{
  "hidden_size": 160,
  "hidden_act": "squared_relu",
  "attn_scale": 0.176,
  "extras": ["capped logits"],
  "init_std_o": 0.0,
  "init_mimetic": 0.7,
  "beta1": 0.9,
  "beta2": 0.99,
  "lr_head": 0.00652,
  "warmup_steps": 204,
  "decay_fraction": 0.436,
  "decay_shape": "linear",
  "doc_mask": false,
  "max_steps": 4746
}
Each number is 200 + 30 x the weight over the matrix's rms, rounded and kept within 0 to 999. Layers, rows and columns count from 0.

# layer 2 MLP up, 576x160, rms 0.097, rows 153-162, columns 0-159
198,190,206,222,180,185,227,205,155,239,196,205,262,169,182,246,200,188,198,242,212,210,211,170,245,242,153,157,225,215,211,235,244,250,186,200,197,226,199,197,207,180,209,208,237,203,198,191,238,217,248,161,160,165,190,222,182,176,202,161,224,203,200,217,146,216,229,141,200,203,150,164,205,198,204,219,224,222,231,229,230,225,230,198,179,151,211,234,189,226,193,187,172,176,247,216,238,233,247,139,174,210,139,237,142,222,189,171,203,181,218,189,172,244,189,196,231,169,252,149,195,207,212,204,184,209,182,226,243,177,185,179,225,221,147,204,177,169,183,203,255,149,201,204,198,198,202,205,221,183,219,220,240,287,192,249,178,205,182,216
182,227,181,200,206,190,147,194,231,222,209,174,192,225,217,201,214,150,112,269,154,180,142,162,203,195,172,203,199,212,207,234,231,224,239,148,226,182,123,193,204,170,222,194,183,230,198,270,210,222,208,180,180,174,187,219,222,193,245,217,187,210,208,184,168,180,177,124,208,189,168,261,193,255,204,233,200,239,227,193,190,207,136,214,148,195,211,185,220,167,179,183,225,141,170,187,162,148,175,214,137,210,235,212,221,209,232,175,199,188,229,258,258,234,250,226,181,164,190,185,221,171,234,232,179,160,195,200,201,186,179,149,195,241,180,242,233,278,178,200,229,218,212,193,188,180,196,187,177,244,149,221,200,204,162,206,225,205,207,175
156,178,218,175,191,232,201,147,188,197,201,192,187,203,164,205,158,240,212,204,155,209,244,172,231,234,153,217,223,257,222,179,209,207,201,154,197,241,199,224,197,227,181,255,167,208,213,188,208,198,163,187,147,202,143,200,164,231,227,223,274,230,211,199,165,177,213,204,177,230,215,183,201,218,198,188,202,174,150,195,178,202,237,173,221,226,138,180,193,222,185,179,230,248,212,222,203,216,155,165,203,220,174,160,217,198,209,166,180,200,209,210,193,232,152,199,214,264,195,145,208,182,217,186,217,185,184,242,143,190,173,225,215,204,208,167,143,242,199,234,178,222,198,214,198,196,228,169,145,183,200,194,188,216,165,251,190,160,209,188
158,191,233,168,166,236,184,160,184,212,188,219,188,215,224,223,235,180,226,283,251,180,220,186,181,112,148,202,175,214,181,166,238,181,198,203,179,219,234,132,215,173,226,201,251,189,188,179,229,240,266,179,184,209,141,203,176,220,208,199,198,230,169,150,168,233,205,156,209,210,186,175,260,266,241,210,212,196,172,209,213,197,145,169,205,116,159,254,184,162,236,193,154,243,201,150,216,188,208,198,204,243,191,193,183,230,241,181,237,192,245,174,219,214,249,203,222,184,212,211,251,219,179,252,221,225,201,197,191,208,145,199,145,254,137,167,166,195,211,168,221,190,224,216,163,202,171,221,260,200,210,173,189,239,187,176,213,196,182,243
192,203,178,230,221,199,154,177,235,168,213,236,211,219,189,187,249,151,195,156,223,217,204,161,168,278,260,161,207,267,234,191,197,193,248,187,216,189,237,211,204,198,225,162,228,165,156,165,175,220,194,195,231,204,159,206,277,213,171,195,189,218,202,203,158,234,188,174,204,232,204,187,277,197,230,208,163,176,157,217,210,228,198,220,208,201,183,186,190,241,171,221,187,207,172,228,189,190,204,211,189,200,220,199,180,224,205,181,222,176,153,202,147,229,193,225,232,243,224,181,148,205,210,163,192,122,183,186,160,134,193,150,196,173,223,154,209,208,220,189,168,257,159,172,184,213,212,193,204,226,188,209,161,182,226,241,179,199,222,223
186,233,177,169,198,164,156,166,157,200,172,221,158,197,166,203,186,209,199,182,165,195,255,159,208,190,184,164,255,233,225,226,257,228,268,103,211,256,152,244,220,182,206,228,236,227,172,212,209,233,172,115,200,185,212,172,215,218,218,189,230,217,230,221,158,221,193,196,206,189,158,191,197,199,148,202,159,201,229,178,246,203,199,208,178,166,214,157,196,213,181,203,151,197,261,223,219,218,226,187,206,165,163,188,267,187,222,253,216,205,257,262,150,182,170,187,161,213,160,191,176,165,237,178,207,160,195,244,179,195,160,140,238,223,217,182,180,215,224,155,198,174,250,227,247,196,262,230,228,261,222,232,162,291,178,226,164,201,185,212
192,181,233,168,179,250,255,223,250,221,189,210,196,172,202,177,243,213,217,195,208,254,205,184,177,184,177,193,159,266,210,191,181,167,279,140,164,208,214,225,198,183,183,238,196,147,219,227,221,215,222,183,198,178,190,150,224,234,195,187,233,212,244,146,177,235,234,206,168,191,187,270,210,239,181,207,216,263,186,165,177,228,181,217,188,203,200,170,194,168,158,245,179,210,180,241,186,170,201,180,195,220,246,236,155,171,134,243,196,198,151,247,215,178,215,244,220,230,192,231,198,232,236,261,238,124,216,167,157,239,207,161,202,217,235,183,222,232,173,206,189,184,255,159,191,166,176,227,214,235,135,245,195,205,207,185,233,211,221,217
169,249,193,224,174,220,231,122,148,162,203,213,147,200,183,161,219,209,207,175,225,165,236,145,162,226,186,183,159,222,202,261,149,176,226,138,204,226,231,245,230,177,234,220,260,155,134,242,226,234,193,152,169,213,196,248,200,199,209,199,212,215,210,209,179,217,234,179,239,193,203,190,194,229,207,210,227,232,172,185,174,206,256,161,187,173,225,206,165,177,229,260,107,147,196,240,216,154,210,186,182,197,245,221,199,234,148,231,199,238,150,195,214,211,221,181,246,198,163,206,126,184,150,166,204,192,212,193,166,217,184,199,221,167,214,189,208,237,240,214,183,173,199,211,165,193,226,156,226,217,197,225,192,207,164,231,209,230,152,192
198,229,202,173,109,173,200,185,178,176,254,182,255,157,187,193,200,196,228,224,162,181,208,143,217,182,203,207,207,194,196,218,208,235,215,181,171,189,188,222,188,201,136,129,228,194,191,222,220,224,233,194,210,207,188,235,243,211,204,215,190,193,193,149,191,229,168,185,264,158,136,206,215,210,137,177,237,168,194,193,173,262,200,238,156,151,188,157,245,253,229,200,207,173,222,205,205,191,146,236,168,171,197,213,202,158,206,196,223,184,164,230,218,185,225,199,174,187,207,182,208,184,218,133,235,189,202,235,246,145,178,197,213,199,189,244,214,267,174,197,199,179,209,224,189,169,185,199,253,205,140,213,210,188,167,228,253,155,202,202
157,191,190,177,238,215,224,186,168,154,167,219,153,179,201,176,227,215,196,164,163,141,198,187,189,227,164,227,234,226,246,221,192,160,210,141,221,183,187,215,262,189,170,187,216,198,175,209,187,219,259,193,204,257,180,202,191,176,210,194,226,270,206,224,154,164,145,222,176,237,198,185,199,213,185,189,180,257,218,239,266,190,178,155,188,152,167,227,148,186,235,201,168,193,186,164,204,197,191,207,141,250,177,174,206,157,188,223,227,184,196,172,202,199,178,231,182,263,191,185,165,178,165,160,181,157,219,153,218,206,195,184,184,213,185,254,197,165,196,138,210,244,230,237,190,206,194,156,232,242,214,205,277,189,185,210,244,175,181,156
# layer 2 MLP down (transposed), 576x160, rms 0.0994, rows 153-162, columns 0-159
243,202,194,153,191,193,167,209,211,228,217,155,194,172,178,161,200,211,202,207,197,236,253,208,222,197,167,203,228,209,225,162,222,196,162,210,216,137,186,168,195,181,186,161,246,171,197,231,236,107,287,202,234,213,211,198,208,242,194,208,162,219,234,164,218,258,228,195,231,163,196,207,157,171,202,214,187,210,219,194,211,162,185,126,225,205,192,205,186,190,172,203,216,224,192,165,152,223,216,223,268,208,203,201,193,235,184,205,255,173,183,188,180,186,199,181,170,182,170,170,234,189,266,193,191,215,188,204,197,259,247,162,224,186,199,233,214,147,198,194,238,218,202,150,196,166,172,218,141,218,183,218,211,177,207,180,194,218,201,192
172,226,209,189,250,196,176,178,218,122,172,181,236,216,144,186,256,169,158,179,215,223,187,134,218,237,191,206,237,186,189,265,184,184,200,165,159,182,196,194,177,164,211,203,181,206,156,182,232,221,138,205,249,241,187,235,200,157,208,225,204,204,235,195,218,240,207,231,228,209,184,222,151,236,203,149,211,152,192,254,200,219,157,208,198,144,176,237,219,202,230,210,155,236,226,201,196,195,248,219,178,239,195,209,191,157,198,165,228,172,167,208,171,192,234,142,196,172,194,221,192,146,230,185,213,153,197,254,210,200,209,178,235,136,155,204,190,219,218,220,179,178,194,146,209,214,210,155,207,217,194,220,153,210,193,191,290,181,212,146
197,198,210,214,196,192,155,199,257,197,233,182,158,200,171,156,163,238,164,177,144,188,190,231,190,237,184,208,222,246,187,178,250,189,210,232,191,189,174,201,193,249,194,169,188,204,274,211,232,63,217,226,163,221,218,205,203,169,213,221,219,213,225,186,202,235,155,200,173,176,175,198,224,218,213,191,201,204,167,200,223,227,228,208,174,178,178,205,172,222,185,172,202,239,154,221,225,212,199,180,217,193,211,193,215,182,163,173,216,168,173,199,180,218,157,195,178,203,216,231,257,175,194,174,214,189,223,252,201,210,229,185,216,189,164,211,193,216,194,255,203,250,204,229,215,202,178,185,153,196,181,185,178,207,178,207,225,242,165,239
175,140,213,199,199,129,212,204,209,209,197,162,181,199,208,204,136,185,185,231,233,177,215,190,198,206,155,177,225,183,173,183,168,264,272,158,159,174,227,200,153,184,182,210,237,209,227,199,137,185,237,180,158,199,202,165,204,185,222,194,173,248,154,233,219,124,176,209,192,197,206,218,193,206,211,214,226,158,192,267,131,194,207,246,194,209,197,207,192,139,233,226,262,222,142,150,195,181,228,232,267,166,169,188,167,214,199,196,234,235,237,196,219,170,136,138,167,231,166,268,223,170,179,196,163,214,185,244,147,228,171,203,221,227,166,176,139,153,138,201,250,185,149,229,212,226,176,268,214,187,199,212,143,221,236,196,187,176,181,164
217,196,201,217,188,201,194,205,224,194,200,200,240,231,227,176,159,210,259,152,214,130,240,182,202,264,196,138,206,259,202,175,180,155,200,155,194,190,150,156,180,212,183,205,225,219,150,138,216,105,210,203,243,186,198,168,199,179,215,197,216,199,198,202,167,189,201,223,220,222,173,190,239,133,229,203,188,245,237,188,223,192,223,174,184,229,234,161,196,243,236,205,229,204,197,203,221,209,174,173,177,229,213,214,231,190,176,136,270,182,166,193,181,155,209,212,226,219,220,221,175,162,238,199,186,191,191,210,206,208,204,176,198,169,221,277,196,181,197,267,198,223,151,197,186,180,199,235,201,190,227,239,177,171,210,181,157,199,202,202
245,230,189,186,216,204,138,185,197,201,221,216,251,192,229,183,190,208,198,160,239,176,220,204,187,171,169,257,270,150,242,207,200,179,155,208,237,174,186,188,140,173,236,208,214,187,181,187,152,207,173,178,222,209,211,187,155,239,253,255,137,215,129,186,191,187,249,201,188,206,191,215,191,204,181,187,211,234,226,149,164,188,200,212,260,217,235,139,230,226,198,265,182,228,156,167,269,177,208,173,214,225,200,204,194,201,213,174,184,201,231,222,224,109,235,190,171,200,205,156,161,201,240,204,225,232,174,229,199,211,221,225,236,233,215,217,132,150,253,203,207,202,207,239,177,196,185,279,153,203,216,168,210,220,281,184,173,170,205,208
189,239,166,223,219,179,241,248,203,169,170,187,201,166,188,164,145,250,193,204,201,227,209,182,166,192,223,204,182,179,197,237,218,157,213,130,207,152,164,231,186,214,193,255,224,163,129,164,204,217,213,199,138,177,271,164,201,210,176,151,224,237,253,195,136,188,238,193,224,181,235,179,168,206,192,252,232,168,178,225,203,238,241,184,189,171,214,209,153,140,159,197,134,199,164,209,195,233,174,194,205,198,231,156,211,198,226,219,244,220,177,170,213,256,202,195,160,198,198,204,200,184,206,196,227,204,202,209,169,196,224,203,193,197,234,236,230,208,179,247,223,165,220,190,197,177,199,220,187,209,192,188,226,225,175,222,206,240,152,192
169,269,199,174,144,207,226,224,213,199,181,193,189,209,184,150,224,161,177,206,180,206,188,189,154,223,209,221,233,168,231,240,224,148,199,189,209,219,197,186,213,187,171,195,207,181,244,224,218,165,220,199,167,168,273,201,208,194,234,217,174,205,175,183,259,211,298,204,243,211,220,158,230,220,203,215,159,194,216,176,172,217,215,207,250,158,160,141,192,193,177,179,236,210,205,182,161,231,231,145,164,155,245,247,208,221,182,181,229,176,153,242,247,227,242,199,235,195,220,240,177,164,154,145,211,135,192,166,183,262,162,188,190,172,182,198,190,205,153,204,234,160,182,189,165,200,180,142,142,199,152,168,220,197,208,186,248,221,192,128
219,226,210,193,186,174,213,187,197,168,231,200,233,197,133,204,189,212,250,225,204,204,204,133,224,230,205,196,185,229,217,217,192,204,175,211,170,186,192,184,189,198,228,192,192,241,222,204,256,149,227,233,190,204,222,153,221,214,241,212,118,267,173,198,215,213,218,199,208,185,181,240,195,217,130,189,184,231,194,212,219,181,189,206,181,160,229,159,189,226,193,189,207,179,155,190,208,206,169,156,178,160,191,184,203,221,181,167,175,166,233,171,238,181,251,228,204,184,154,197,240,180,170,105,198,179,160,216,235,225,239,195,223,222,175,206,247,192,181,247,169,205,245,180,230,161,182,195,199,172,206,189,218,191,141,151,250,151,213,191
144,197,222,186,130,207,232,136,229,184,200,183,194,172,200,124,195,226,238,189,203,211,197,170,218,219,174,205,205,213,184,197,188,187,282,177,247,226,173,204,191,188,236,172,152,152,214,241,220,98,191,267,212,200,206,209,203,172,208,216,196,201,221,191,141,203,184,195,220,188,217,201,236,190,217,178,190,226,174,170,258,229,254,202,214,163,200,238,188,170,171,223,189,202,183,161,217,153,173,195,228,173,190,228,245,213,191,173,235,248,226,206,198,229,205,217,211,204,186,201,246,174,169,168,193,170,191,219,184,196,272,165,201,227,180,217,216,120,180,190,197,192,253,192,240,212,222,175,228,205,165,201,134,232,223,195,206,271,221,152